{"n_layer": 12, "d_model": 256, "n_head": 4, "n_kv_head": 4, "head_dim": 64, "d_mlp": 1024, "vocab_size": 1024, "activation": "swiglu", "norm": "rmsnorm", "norm_place": "pre", "norm_eps": 1e-06, "positions": "rope", "rope_base": 10000.0, "rope_fraction": 1.0, "qk_norm": false, "attn_scale": 0.125, "bias": "none", "tie_embeddings": true, "parallel_block": false, "init": "normal", "init_std_qkv": 0.0232, "init_std_o": 0.00474, "init_std_up": 0.0232, "init_std_down": 0.00237, "optimizer": "soap_variant", "lr": 0.00581, "beta1": 0.95, "beta2": 0.99, "weight_decay": 0.042, "lr_head": 0.0134, "grad_clip": 1.0, "warmup_steps": 200, "schedule": "wsd", "decay_fraction": 0.726, "decay_shape": "linear", "final_lr_fraction": 0.05, "batch_tokens": 131072, "seq_len": 512, "doc_mask": true, "train_tokens": 589900000, "steps": 4501, "dataset": "wikipedia_en"}
Each number is 500 + 50 x the weight over its row's rms, rounded and kept within 0 to 999. Layers, rows and columns count from 0. Numbers have three digits each. The size before them is the row's rms in percent of the matrix's.

# layer 6 MLP gate, 1024x256, rms 0.214, rows 212-320, columns 0-127
102:544466503571487475478496460494514526515535477474505596444473489477459450470520526485516454560493550497584502535542392461501496454535484449571467521613529589452486494467576412531546503534489449532520528478507556499490475496440566480501496473462581448553443526510618374509545482491573486568435531401539424574472527471581545524506496479459568515468491454546618459526461456529517518423601
094:507570552380482486529563484529542482514548514500547398425503420537460563478453559515462510632498463499415462535496491531464531547504560434541529541515497469430565504480498438480487549636627474492490505558479517469606525527470551460557439460528503569419508497516438494530413493490523496415505486520394540465457450428408544520442586577459440492531516406483527509520572479483509462408457
092:473406522567545541520556541475421460427514469459468492430443465475491572504432494508459478508564510477524540477440502594401424467488465550530523525510453566537563586535413572496570494543489502587555532457505500585490427523537509490515540510476527466639541478507520540478512601529497460530483468460586544411484466491523449450502403466522468577397494572605538562490369513463505521480515
100:384591417516515588427536426526573496553488476403504466530362496570536621466407444455494552480449523529484439551505417415504486540510465494474505513391555481529517541552581490465461544513553482462497451522419471490452460428483476563520472441419453547427418606464506509524503476517446457501424478509470497490487481520486482477498436471423525510522487516551436469565463493583423453521523
092:391456464541466487431535467471542517551442492451478443507413536456563461471545503562601505469600545527549495486448458483476498533582538396520470449520573489522547505494561432544548439494550567493514550460450410527500578477438513416514503444587534528515500570469475596489511441447494481509474521498514474499484489567511459522540493599468483518463570525512424588529525625456540562448538
095:537464508421457438473521556437515508471539419544488478458587503425571451519487500440443482476483501426427495479489521557447497553545536567465439541570348498490510453501569463591540471380534522445547528390500500452589424447526519464383402437518561539420448525455470486479540498476571460451441501550459500552500525534482471560430576519546522430544508538477476528518524576474531479489565
095:525470469433419481480426549574422525517509481522510481477559449507485453441529423530484524540407481455498488578475529526536528450439467526489599529510523501426508428431436488560555427497483461524459629475532520469530479454503518503469476485509439520485494522471549490539461449557510698437463458492477506405603486520389434473565434540472503483540521432521468418488613558497614494482495
101:487382489430582482529435389474519468429488442459554443525538484488559549553481431473481522566589506460436487504455539414509392460441559409633522495571501497545474416615394428438477525557514462507479520506474464503497538521494488472455481366532444548439455570484519532511476487511482546477491507504537441522446484539423539469585524493499538551469499490538510415503515517513435505489472
108:657447477460489488525585556505509469535511463537562503475535439385485426547481470462560480519536443515516457520550482584453467522548481454540546508468504465536415432469475508421515475502493409413467465441486515504572578509541434573555442485493547536511518466577484547495576519513513480489489518445549541446506513462506362467430458541460500473435621527505619539422542459552505511454549
097:539474455557484599525499526500413486453466407509501434508577480450587561468536483500478529516505488556473544410503426560490447503488530391566389500391453512446506440438520455439524531437415449468460458482491486494675470588519419539562487443527478420431540498457463552488546525463517502555517463551452562612530546469517432518427591481513468515515522600478493479534474500462483516543495
105:458509534455450412493479526531552554434559512570495484503535398460610463505484552445490478598514475471435472499584477519484513470501464479508520412503458506535473555388373492454443499480506546566540473492511489534413510463352591514526472421489533492466536569484559560485478432571471502531525457462462555534557470507438418444532604506535500497512474538532509500493504535468561494458457
098:492454508581522560530444588437411505436545498503538581466499471517471566500539530602448440613516459561533541448420545470475500576575584459548405449503550476484446537541542514477495553516480507451426494403506547470476531550531520517467537482548551447503521555465472550512443496593482466580513493352526493459548590471472541469483533545566461389506526547430447470549425515537480583527579
102:520543446466582439468585580481533428562515439570429443517567508463567506537447437502440470512506498501496372463517308542553532420468541594522445448454527512463504542494471520470502492554457539484501498450458503480568450548513496542547501538478510589513537493455477506447477514561410540445461518505485490549470459474353550529494510477570498487464517525509495539553492492550437530488524
106:484468420570445461533452534506511487456566521517465519585537449484531435485503475540467520583491580529419467506480514541534441487504493486557486457461497542453577440526497559491469531517441497431453454494544498512434426431497423572553319476518469505493456537464463481541342548484502481462620539523469462572519415509459523521405484526541517504485464537504538469540468477480514484569558
092:512464510560497433486483461503488421489503561431493507454462575466532457501519534615472472603461450455570536434506514585520538573473529589497510535580513517472546511464491532551467435607474589544430572537530446439476530504475473549483513478464467515521507441484473583600492425448534437522517470521451497483581458527524526531462495499423575512388570456480509445479587614530550534500413
094:603564439455575496452498415506523483465449499543521552480498439472526469515528406498545521492497503537517528562488521500511436551466468532439539547473504564438534570547576491541469529532474410501566489428482450448528397478433427551500434536554575481542555541436608516526465452490419485512511581413542532512419489505463555503458447496468472439524396508568550497468428553515388502572520
102:552500471596557420485483536456524315523544598500555454481454496588562514533502540530573551554473485493550464504516486476463517561524389506505615448542473513513449470505534450467510585471534507485515494527468494516468467462571486489480462507446459531444488538443555564511448445519464422471452451499503482450474427541518493445473424536444456585502460496495545429497539536461594442463570
090:553557503510519421434443414535467549372499514505540506496583518505474493533544553472455461548539466516520552533446418529457523646440487514467519542478523516577437450559439496474439472594497431476478498497515510512642550462474519508464478585572462436467485525566458481436492502530573488465590463474550515530429465566470410573565480576410518487640631527495607459428444525581511494553446
103:575589522531522488458477512490470561528639506439482464581476461416455399446477475492437535556505507597439497493459396530476497575538517500457462435488503448450574512508507474504422509567475399595507495514473526476502491379526524542489595466516506486601469434584464545481482367484485525496502526487530425484541505421506440536454493585456443537491567381415488474490595491495458548427534
101:563598525655542598492500471525526466533524481542513515512561548445566488373564635480480511435590491585538428441530460488420470474576503517582632482446508515550539529455443452523465516511556463474503519592586523452446491567461568522545493466542562458504488471475485471500582518471514579478551589503477527460380429435582516404557524510505505448482447501543455522452583385528535516368496
096:520443478498522460540483494554465443509567463448467514479503495480495499529451482480554504490516518559508543517570547515446511493462528425536545472548429472514506503539443559458506510485549487499549526408458466502586525583483517450475534542491577514398507591609497557492428483506452400435481536491509511520454416530532533493485466518532561528576592515507546508630523453558440524491547
102:511486426550469454462483419535519583515371527408544433532491397520388493540594405538547521483466415422454555485560496586514455466606535470424497426550539556471512495470462490458484563446545476481435562519498510512505450492583488520428446524405523458439465538523562513568542497568462480493493472500505500536521447622456489572461418526528529458487444391534529545544491481446379487490481
094:493465494447469592491529493493464539527503506469481519440493476494491567481481418504449579453536468514428405513457487534544429510471437541476382510497552609466500587605560456450497591559490505464451576519535494434529482509523448577600470487451526470462538525520523503534541505486498524532518441457578516535532485531471497441429374515553520477554488427435450457428535503503500532439462
097:541653500540590565513522460584616504509550501421522463466371436467484462536492558528494524511435518458477628452518564543455476447527509509429466557498395480479488495506530531436476449470523501573438532574482595510459473594447520528535496496449470524489455512517424535506534561443522462550549666545505490434509478481376463400512525522530558521459510499576440546470583474441443507541420
102:516396500468515453538493566558489498447545476488448475502503475559487418514575565572519571492465567562480492467416489519521501451498496636422460567484472456584524446501434571503455508444522498527542463439532446442489451405503537588425523527536472560506548348490512521626481448510500574447434447544539536531440622479430500598444369485479502497482548423568543511552462460495547506523495
104:413529512514489641457482555499547517506497398360483534502472481504554508421384512561424482550498514551520543448425450475500503409434439509532450463525589535603524608541535522570503448542518521422472532437544447497466485452562551419524538546530536496412566516553585464500425498536476495565542452493534595489445461511496577429540491478479490635454482504556586498541573522554458500495571
094:570462475565511545491565486557588464556530492498500540474499466502492557536385555456527461507504440505453550546492490572479463484487454539462477444533439635539542475456543461495488518448457493496476478531471464410485525459488530534505467515481691484569494458463542510472462511489519522473551475581518480446558505462425420467503523517571497515486440577425516487454574560431398611483488
099:621516455503521523496483527623548419481504544528500481459478580513545502504498545558497489509376465421437541583500487476475506520520423440537408541467540482478502493519588514572464574529497460486436495480419510483517556539467529595532496562495566470431524491521465473623426485575574477470425458425533578523484470532542465431555472482550523431500457486463392543507510539505484590460546
113:493532424484547484510569461536537477509526503498460567555500547497510520534484480495529378525414429538501497550581492479529478465507519495413552476446506464467514496400445532489461493382511512552455629403605560485483490553473480450463495465500502533384455443517494427586468427523481481577463472450526504416535470521473488454506527541455538548488440473449426502500546481455558490481597
101:438495492648407518529587523457474591486463537441430503509528466536494528422547524502577597467568510533585453491593523488597437548492532493436429540492482527458557504540392542491512414498481621502513497524523462513579531472487502516532458562491497584473518525512504495556566473526542479547473573507483415424375517517438515487401476551481499457502428527542528439484556481599448565555520
101:538524452527562575519561490529606461521447519408472543521546539475519551413468475414556640533485514603488446479631411480506482589505443388535539436440553493529476488545557488556534482490537483440553523531518549536502412449430539488461533544470544400483514488494473532466510602472568464518483585577561554497401563445513446563576500520533444500464502565497583494500506526548477528473500
094:511478520501493444390485475471472552563568527568456363435589613519488452536573488440485412520570437579505467440503460492494541482582472536463507505448524494533492479522482447494504426438518574427533456456599468595431548459505491601448473460519576495496561506488469447450507462489542519521501472467503515494389487448441512533509385578464507519574544566431462439622451456527590528528494
097:479521461550527478478382484541470471497471520551460447464565471560486474488472461529460528545580540481497489468498531470543564546489550461381488532523425498447524543538509461532489438522589478492447441500510494462492434503455420518496413451403530391451522431524447505468423462549367532419528472512551521491461412598545534508517515572545486537454435580454558488436498514606483559431410
102:483514530530540479531440508597540491506505514545512546576534464484457569495609540471436370470443515556556521482474650506492607493469414452529505499437518534522491492509509460518560437613573460519513502441519558533520544476471511476490466561486566525490549579524553476510520439551476503571552604472586467404500496437573551524408492508455500583505566611462485486504559540583497610450555
094:365532520564508609497506531460463422512580584419563626499514555561558510518515543418493353464551525438483571565535489480589431474540453504481464534571534532498503536571472546486566429523453535501498480483528608566591513436454587496475530584577586482450435528502508543521523482502514419493447595540454515485525452447463464447546501427581510441472515632495493426455510541539460455566520
092:543507492442527519498582508428529557451448513473399498450514467472491546467426477432468540446621402510626520552510425558480470526598518450487479527511443364504631496544547515495501492530517523481472548536560556455495486437546443505496514493468535482574551543590523481490584548497528539549329628459554454505499502447436481480425542497483512503480595410501455461438418485460503520470415
088:500475531490526559440398541428491454476518508479560523545514435462573396514499541527514548508516537420429475568564469534460434457478502462551510497556460555569473456516468510408460523452476625502505531479425469591495445417422424499518508472429498432560485554475569501538508574537557447437419463476482546544423422432445470566435503396525460498498504577537513469499471537483418532529551
097:566550512488467564507559418470534500513509503518603580519496525441382371552437441503431492587405486463479490458502506452431502520499424478539508511447441586540517571508411540442472537438565486453443577454440457523474477451477554453474512533505510474611518447478493455551398439535494477511453379493554465459487575496437543519537427530433539496452482475426469550533428517638435445510580
100:516466536491536545385513450500466438566453499498611481470522504529616394510503453563480485438526517487471447521612558561519380494471502486483515463432515505582519584559496424533509429581496404524504552591508561462452477416504423431466476562568507492388486500523403500544483413465507520466577493487574548437542437495502491532613459480525497600568489502547513518480542419442507531507508
103:500546537516502499565538509544510506528590606463494492496491483513535489530477413552502510497416531521465444538512402489471495523557452523472471464425481517515460479549430463423511609509456561367529437495559528596601501446452568487494524559402396499478444461463463481472500527468469465549433538566550469476441415551487574542613484478509548566482465575636459453493489532496527443558553
101:512465406466536511464495473594523488373523485496529497516596431453564512507531504481531528418502538576538566539429455432471476517498483489433478488481534665603545482446540519468528527491524443483519538505496466509573448450501584401640436532504520479453471453480434538488584523514586457555479550530639487445462488538596423616472446491496516421459477510465608499473430496529506569424497
095:542526542455469445567460492492518537404526556490483483448564492576466485477538512466483475527477578437489615481503458532581433437547540556423561632389531551543643513457495446423519466566577458483450451558461493440454626551527557502513511462436584469495450550577563463451545534509399452562538556473558462521505519534518451500464569473563573544455532486508534497460423570552611528489553
099:496561417516479480387432454530471479547649489490591563521474420546516556537500518442533421472481441450484543608528543556530481434487451556468623462429465584553527529504435521450559614485544400536489498379486512518490520540437553496488549518462471558553393447487450476550480468476468477478526494490516538555532460533539521488521635520511534462438528445473582520521581465485525479503582
106:518540444552436544441526532518631445536412495481489505505472485488496436440472487605479478540519515539566432523446478523444478507429449465482476493531647555529541460471467533384455550482528526491534534452451559528418517487562426574481526477569514397509451605512444370486505499552595414399535511506503521517483504516531485450511555412449488457363523482461513553451443511523530514426454
103:509408519453468548420459515469466451522552452538486527386484537584497468441443550489472498511478440584496445486499537503530472522470439516484512475573473552578473489441471478493637494453468575481548515483446443453535517495449490553504471502516522593496503518511475524501420500561431513526417484465523574538476506476535508521579492533503495602446514550499584534380525661395522565453444
100:578361512518462522497485383540491518421543543510512471442540445456511456459490473546498503486415533458425523533466497435450559594570496474597491532428449556490485409501543524481517529442591485613423538469463498497538460535550557459476443416528616514450477539538501480478505522444522504440545515390519526491444412538581521418512442543509500576442562514484528516465510501535535499476522
099:411507555499575502587529582534504483450471418480581503454486414525503520486526477483540543506510424492393530505507473581487510476546470512451482537597508506598484553516573482511529514509501466468524542443542481528587505458549525579566511420426481536507559439534566593512565516437539484463558547478390505523535488506567443443573460452441473507421478602438509482482550488499661450574538
103:513531493481536549510545540465428575565459430501371573537504507509467470492448524396429506506514493515481536386484601564477501501504522459463560501542411469400562533472459374534497449531564516380391478510487561484533524541473479452465474578391446486502477552418548458485485482473541438558553455389628395453513509533473440453517465432533570449379406495548517525552538539490453505429534
099:529423478549425502541505547535562445460471507542524427493568487438432393472519432483494547498465490476470459456521566485486529566524555511475512439510469414414500490517530396461530453436507474433564549489483570496523538552447574633506452435537600463629431523482482374518490512499528480559466584536521491508457463425596412506511587506490519557540528490381407450509539426436533494423449
096:534467464507482449407520530512413518511482552548475565498498510501575571511497548503572480513452569496509563456451548511529451491513511518453492484512497443534406478544495433535455409573576529540452598522523522612468487490497559450546495496568596520483537444453513494472421563478568398579574443389584453435514490505530443501549510537529447492482561520472537541504447541502562533448539
091:510499460428518486453457451512548444516400472448399501477555581435550492416438554478498480453530454510425469566403447541510455497531495457620548487508466476562482486497520570515465476564481470533549430502618419551463519515543521506484510495431464453620544450525533439473472436509476544505459539529416484486465525514498546445484494565462529463512464487546543516412507505528499477557470
103:450553572437594568540470464465568570442443474532546523533521390453534518488466492498484614551450506565572565427435592447574553520480531530433474358586493479510507465448493488458466561524481463426558629419528517493487542537500578528513535499455477530502543530532481530469529498485504483482430446393471549467518497591563557403460485520472438544516536543547510407466536594421467585489454
092:552547532435518455538534509470475507500563412412445453514478591492483520493577410471451494404427458533549497537498496469495548535454539472461574431531582449484421492548510476436440539513484450492421408482475454581607489517514461543496614495487506465423473610462455415587557431489545517445451559517473421517517488450442527477424490555514500473551531478519570504503385481472483474487508
106:526543503489493539497481534476554421494517466443509504512475532393542469487557504503480496577496526497547522495567369508538368466528509493444428478444397463562471532512421494392470517528480500440459516432443392478454521553503463542438519513517554423423527607428459478501499454492529536547504505390536469491476442524500524505473539453506586474502533545531522546552463497444507534486492
096:478587523448463587500417439499441459516496406526523643470484518489488505540491543500547534457498520366498495505455589471459456460523501542486569466367457505558468472467405522474492469460573468454551561441521549512528479597545446447527449450456538520546481526558524411489532534537522484536542548419519632468520541558489490453525585584455595511480404551523422458544436437538537480421497
100:533558540470465440570467523462410523526545552583482498511550427504442484458486519431446476470521581487562427583499368414496502539572536402495513486527522471435621581457505479419561507479484580577557524482580470534546582494524491517549596456493523561500524533580587519526434475524394508491485578513417412476539471589469423541555427478481489521478495536447453448439439602551574492430469
102:533528414540512531462504485458439477472524375507499489439575476562489499456581521575492481505499471566457457486572549486447456500481431507482496506576475543524541454408498515477449585541575454541416546476602471583501524446371430569525468438643507533515553473488505569430595425412504452481494537593513474535577462569417483510496527472535448408466566492456559494431542539494518527514493
099:569541429544456436485435508473493505525565517533467516500510526391444479321448590463483456495443559468432470519600486461491483433532435454554528492416628564521488585486540503581499572531509458444468516387539628490487444531493467631528530480473569467415547461453457536563432470511525515544476458542502468480468517552487425516416407496485507464419490534458481566523477468437468502475555
099:479563465533524522531497364500464555496516527508537415530450515545496487532471604471473488462502523569588503496494543531538499407599446431507446448437473500474430489463487482508530474578455399509468523532478563502487447474536475482480480466479470531472406519473497569582520523543547457648494488461484551448494537468563502512647491605416516421528525538579576472450494486596408534473442
102:474470529502479569471476562553483514448491493522494476516483499481438507483482510552471434551540457570557511398515506504368417485539393484488467490446505535486531507453495412551470458431480487493518471503469489470513450504479610572437535583400566532425432440467469440537517545461480411527522533474501550490389503495546432544478465482563550437525507464554433502429463510515477411679497
099:630579570474472523532525565513426439522429528545501574564529520465549504499532451525454447540429485491549458421518595469462447473512517511386481438482456455529496533443509538477477498456501526485468610527456518526487475592480392480384510444530507479604541577526569447406503446591489506427502537517504603521499505534438484521538457526504537421533508555510463467425519461506424496473563
093:447452443497449348425496544545460467414520440424453425534592489460466478460511433508558585530480470453434535500540448399564535428544489487574474487448416489476488515468475483530417561437526472474480600394445512511540434484629666477529576478545472538474522519517478474537457573462475498489574549456555503510466557385509438505532437461471516519507497508489536529505508578426546549537523
098:434492447464455470548569523446527525458443518516414540503442450544483495504430546522477468447462410550464444495459467468443485491502545491411446400472437512510543470594434449590439443534572552460399539469559483494473584511553480535516531577345424578502481579466523628488564503549492481432468498367551459411504461513405536546538472552496543471585548462554582476465526521532532458489530
098:606496458573595533585518463527478548514488511516527515423444516505464514475455439440409493535525446444563448481527489504459417545529485503538511587442504427455559491498455432484541430434493417464433463373566490378567427532457365547488538452374519537500522397453572492526516455504460520575495472367579465523518454436510533456488464487451475585557491455526542476557457439418563559562591
095:475471513522455493490639497534500461518583479506391457513555495565467543521502497451512521591485477524440411493454396479583444517518405496508469465561581526506461507536399537565499539521523486565509541534458469432503449516490454492522471446405468531492506515455369604540531478456564447530488526547505517476490481544463487477628453516538542529399485458552493533444531516502451419538464
100:514464487509440529533513480583466441524579534473519512515446491373485484515517463569473565430508511525479465464583491486464516577514501521471451536418575470541499478550472430436569505495436532456529524494493434478563497580494508520446539592361443412504514569556534522604443406372585503506462495535551547504555426438405532536507513490510509479577515484453521534474507533549559489451513
100:621537506514458523495547541558564510567453502434464540513479477420524537533513523513439530596520496591518466436498548615541465506468552499420557510585569550495451434428418508543502431498475473489533516424568479401526563518502489410557440530481507522475479600516460512545587422523466492443550497550469486480563396476576495403468564561425422375545529499485479461503468556447514414538622
107:438536515383449533491538464529562445465427494477567530590617574446523557504397466532530505517429532480569548528422549369480476537492477557583488549468485512458562541526576529504477468408530487521486546529428559487447452473560415550430556453494606465465531499483570519496505483483527488518443586494545483453447535577539497404520477462501468564459527468507495433579543509547412466580448
096:501470510589491587509465410327568458445536508483460475575464495523529488445432597565496543533535516518487440591518472549375478576526529483494515454458501511427541415461501499460472568537572539471550413530478546510512577529505617470569466467463497511452516450449417559501474516493454567468510570502522454517554417495477515491535521519499464431425439470606425504419521514582551648446635
096:506529452584643537460509408545475441483562588447578392491579567509496448493490556585547467497498554503501490532636512499536529437468502517514434443564527494594466495596564570524534404546521469519489445502526492540530510403451459403515414455488540452457487518489563498540487495448557467462457491497495462529490474529563447509492489440561499479423553528621503560511536431564489523526491
096:529469479451535532547577449508487454508486450493483584533465465576486486451538370525441438455540495479522473456490532474466425508549530532436528530535407500544531387476583500451392499507454463522560475476544563432479453449440432489465545411516524459553360530469540526418490516490624430559483470538556510521537512491448509522555499512520542430469489466448486316560632490474468492411486
098:534551426594529476473545454477556478463548472500460511504478504434392477510427449460545524515546605559561496541504476404519434501539397478501506480523585513559541510532503454446406489417462525494518551489530457497457510424539400446553469509436545508510501594490545553360499446457469513456509545497611520491431526408489572365475556467489478491503459563535502542580524549457597596439502
103:532455533482542431457570474513505560495391516535496452527541505512534519477553513500471481522520525504499450450541480496538469426558518467528530501469373516459517454477475452505492497531500492522384519536500454491540578478403464597578529425498572509543447497462493463597485551615508383510472531477532487463435463623439524466408513446515519483513552430436584517457536499427533476596429
104:518427490535596507476442501415542546432443508436542587396500520402496597533514555443531523544453459654545459483506527529493480550565548455555515471527484457502478485491442501466550510473494554523418594455463435487556540529481446478514465473472557454468502544488546611465531538561482492412473541540546424605442476646537621452519472524464533568482457541469527415541484508463480386462451
096:384445471525569551490419456555540434507529485469511469517452446430512552542484487528541534553525499507441546487492559548608507511544451503576565439510518605479573569450554473544506467402459512426497575469501538571445478508613513433487532464577437563522519494589512496433490545470601468477556544454557372568522444512538475498474422547535522464487435445447464456462524569516465545462518
102:551522507508555494500554491516570512495480418389431559383488439461508499371542470582465538451542444521412510442473495486489561553457501515548485524472505447515530479490486407416499473468479558493506571521551516460522460399478589473459495493461574502542525546481462498438512432426481497450453535489562545540464460389531615586564500531484469547450517440438503537470464459481554527484460
106:453539495468446521492521427529417578550557477540520520506508561568464546484501466486460493480439506491474492393512453441519439574563438482600511480480474565427453472464494440537387455513505472463504514515499626468586430431397408467445511534447451435531531602595520580522527522512467496465488514461549525464540523445425452422528463466478525471474609538520523464563488634512447499497499
100:566512472477614527362455468545506492520462499539542514557461529461540448560531535491572531542476522426513525509455507437455557558464486533555433542521553503557471597456480387517556518422522455440478487468470531502495434484469429526443426467531491513515552498419524492600446498580484544467544477469516545419521532412516497507532449541462552525499464447470492478511605479475468632570475
107:486520489453459425511424541524519467464471513541545476502468436515452540410450451551471505530493513467559564483546495555527482417532533492449538508478507532426571510440365432484482541595454441534561529533685487508426524456496493498526540478488554452518459542447544512442414539426477477505523457514507528447506404568529571507464504549466558460432465542431478435503545500596465382456559
104:481522473562433554518451519506469498537552415386473480490440540458452449526473459428539487506484557417538481477458505560508481508564530412460468474615526420524476472490460485443477514499476488549519542477547552554593501506509553512494532451473528468444552542452473408530447483399590557448459450408571570456400505513500510427494469498510471440504501444491408463551548393405482424483530
106:555497505535522483546477523457549499503509526513526464413467544454524565392487608449524532498562572465531502624433455523603551515545504511424477565470584428572502433454467521510439543524529459473500548528516441477450467444438497434471494390495518498450497598517536442413492476543445549457482522494453534574520518506371481456586511565460543477519439452589574469511518463495516500540485
098:482541473582554517446533517500536554556523475498474492586578467526552539587535478521474521513555531457484482528551486559517561535573478562476576484601523603432615603474564470552511433508443534422490558516494516540593513505467597501571492450497545488485496499586512492528382501555509486486509482413555457515457543481488508500586609594403503562545518498513461402520523504502447396457477
094:477508512496465416448511499496492512496577405420555530472514532481487625500474480471476510529466507474568427539431522546551546494406472467507511572482474488536547553484485493514491441540620499548479534548534510525572493502535421516552550516425469406483460463486534505489564435526518540565590579403519458529499517430462512385428498555539505448489562459436465521523540483442454503491505
107:562546486531568491413522527472497496539422537447463514508463514537536383425454485460514481484468468531516481575536489496412436556582408486523413398517547500501457529529514498574480423529526536482479585573483545448486544488490530570555585464407541429614461487496550528497515490555460549486495475532485363483576462501496499517569457536512472508483574467396430470502531545519521460374478
100:476529431554502513493442491562413499437471453469516426519549492545463540481551502508532454427537540479510513456531494644466411513509415558597531437438532527406487490522497535570478605600418538506476486451441488471531440545447511468439436428515463560427557497502496533481471473471439521477463448510491470452459526577519506479447494527525558488546514555546433497475582576438506463560470
092:452515526508508480465452513463524480458532587430551458530490441548526436408489539521500512492522522527516473508416536546535473466520566558636599560534493531509492476459557520498630506441531477537490485496450407583389478422534520571449479528477504501483446525519485503527509434523562510495481444553516520503508433556548520407472550477484517466427475551558410419469459480496493522554473
096:532353473538563546419408509524441520507517501503474568510514536432477508414416436524559444418393441488543509469469477519550581446557526514514536628559423489561524561518446510533606437400557475491514504533584551468489537522487429510442478486454508559496446457493461488455475544503514462529507483575562462485500519448482434481519433478518504481537628426482522536448480546558424599444616
105:481529472477546479465493491495488604488535409511497520478484520497473446415531530547520458465406529430491538458548558482455527579484500425562445509489466491475604488491556543548568500513520469580463603469448446505475482467494582557431523502511518499417489526492528538512546465509494531453513483472486526460585379413565422547449514559535426434472508518526455525477517490545492471438455
101:531385483496601490454497428487470454598536473548498485564417433533517499555485508537528526481532521528539573570483532416556457581410574493428477463539538453615483457420495368541379510428540536436489480480565431531440440448476463522532600434530556501456453478503405533474520421479447498424512507491513495580523570493575574523579531493499482434525489537614478561554518582543447527523495
096:511390503487430533444425395486516556472584509449515531588554470563434473522469524464494428593502531575516517528503448496438461506531563455496532558540578613532491567416519442454479480477538478509525565516469466551557488459521499546532493557416517505509453514457455540587451419501437518453601471537448595499504599530638496528478529487559527503467482533593574549483520515461538411495568
107:437486576456512511461506507442499555432557396564527569566593484458471556462554494531502492487506516471498428540486511576450466505612510545550494501624525443448478523514446439523493476596500490454481483447507442533563495513514517508470556530622464474494520513563489509492496435563480439487519488483552528468540399561403561487462515542536513436576442503467505632522451468432504470566593
102:542534416474477578497452511533529513564529441476493437436548540513546426529500454517530549508546528473516461495562441516425535500533567590544519493541507439538549529521610530456537518450533515550517485496529510528517455555514574534458602503527570460495511511498538479492513482444520576500537497517501542475491415464454550340527470588452408454463575548441656454545430548436616591513615
102:480456456440446479525555431503590525554564479537566496452548479423446522450463478564523460455530429494439603615398463589511579403451492506463515473442505451428422417552426476459433420539435519494476492462537468499479540527549494534438435526496525554457462545589412541430463468470470487434608495520528477536446367531565599560570575554495524442525554541436516492473454536476429487589426
097:621551602486505465519556480429367452455443518448517610447516534463434580447569534521497503472494482504398378504503478596493545569415459462533494524504477502468590510546440421463469446602520487462392543432520489417536404491524464480544612432424481666485501515424546499496495421563515575526449514442490464425515439550453523531458489524551514506541495497537402408573501519429482533489431
106:428539401537626488539530563555540509465557477456460513524576486542464491568449514468541474555491529496504456399532491537455459432536450534434554488507400531381499493505417425412507551507534494475494500391471385498547550500494537526494458446451444439434474502561535456525432471522519563492505569496430520562597492536448571442530500439518516484475557448468440571522564477540517528479537
096:622486580439472491459469533528437521489455512484519477479436457539480461518553583462493529510511502407537464533506455419510609419516424495496460434556516581476495550458582460552496470401478604569573530479447478517445407472458396491547536577459442470500534469368484558492543539496465471529455428431564469544529542475492448586525456540439446583484478614487454533562445519599505587577557
093:469438541549536503462470512490414475482547468535414488547523508520468548462456555420448452562429488526494536498464432499527491473568411509577505445510526450510533453389503517543451492524511429465552449521605482493489533483428601451435448571536590547516552486547599366550535481571509482599396440530413514514504402495500411492523438569532567447407492447514427556512534476613461526495517
097:555585502453488477432449452503460538515463482488502457529545559531554550496468472572561493431498494475505571413502452502541547520506504531556531495573463514480432436594453511476443519463445475526490517540523675520497630469557469544519502573453479484509531445416491546475514536530417468501614435461446550538405512445446590628419491477519493529488467405480571409506490564497479434421540
094:496505405507453526447472485525489392547469542473470474601467454353497478508496508419487509453445496491478513456575499481545430470510452481582548486556545442492515448524533517573472466361491413459538522440492548545439470480481461485519492425454467490482514538385537484619553583618483483559503551562543509513620528521489467453483588413458433577513455568508527453477562448516527494444601
105:505512482441428482553464502587536431477499462491450474514527519595452529399467423428451543440492548537544474494569495484451554483446476504489440512554477469531584494415482551558497508496478490515504503581575510602386420483566475510583471492432499521454458483518485522500578517520498479525493584552484518536461531580472479563445520512564500475461570525567495454466554496456515595474494
097:501528471549500515478366524441498427504492547501597460557563524482494482501504440549511516475503538472529396545550487593496500516603534492518505528558508569505577457454457529567497496481549559378485485523459552534373438513521541598521539463507518530540502473556536523581469446501568478536529557618417397589408501559423524420446435461532401461442476455483454517541543536478503474486507
096:531482502434532499484583505430491513500559480451543443506476449511464498522425508454418428541554390521471672422493604465559513426594515491507481487482498562430496510494547475514433532541505527441469424510455553596539600493523499506532610497480504407400556569462470595526519419567465502529486483496575482484506507396510453526526502496457524620506547477424530404508426494456543479484524
102:547499493596480492536511490594565449379556418538427524480531598533538411507460440466445471506529510505509559520495521450414451584408455436543481545525446527468586464431642472424564497488404528486568511491616449498524522478528480509503450443526527397511427513515516535489525425518452527484509516473492446517516487594508547495445493451451520459421551566508472472478559463486527583507527
108:445562439531503520492576452463466480597488423491399460456488430561510487479466507416479519523517621513545639545477517474477502541535445490444427514551469423495457556614552367469578476555480495514473482581458477479537484571477571567508525499498436552532472460405435509488414509470544482411424507426511504561539434483515524530480419438460486450469507532472464499448596492529405489473555
095:503562527439486464550465568469509510427466529386421476504467533480441396400446529509460472394487433529534561454546496433446474532454512461453502475508471539540566559507580587484526522540413468403474637496502449556492504444519506484515508468516525456506550538526458480463484480476567537519517504552479437487439527545543516538532453581542551459546600500493474525516578487445531506500558
094:438552512458448476507563473447565482473526439517477531432589575500529503426469448585538539439493568459479574483538498553515530407509498453515485472540440480489468512519460508400467474468451404464496495592515482461533474592540586574506506460352479469571544441488472415495579463443584520508491499361606458496420554504455544469492380560570403537595576547551593494497544505456550401478513
099:490495586516495452545556426489484499508482447534533388406546501442384449459570495472511496433499398543472442481560519420500512535489554439466490475454585467515555493467445462485493401445493502463417554481455550458503533466434468474481514533596444540513504582521360506576465468525492521408560442487469535450493418461477568543421406484522509558517476506470525595471544510434583447578526
098:548519494467508446494659567512467492518512438479477518507513446442434551389446507493559599585486443505544421499546517513425560545506505542511461472497459489430514486493435552552475485453592498478481531458474479516414458529486516540509476484499504409578466551533518540487635548521474490520481512541528514488489434474529446551458407547512492546579500452594517485445507500530459599540544
102:462536502474578550519535475521580481543494476485534444385516528531567479582458473422438511511510536545534527548567529513531561475519436571486520427549526552468496600508603432485518392493433463434533536514537485444485462484552464538576494463390588497508422539462498529500500478465541438493487510555477493573526507514507578531480531501456377506532558370542424495494454508583387523540392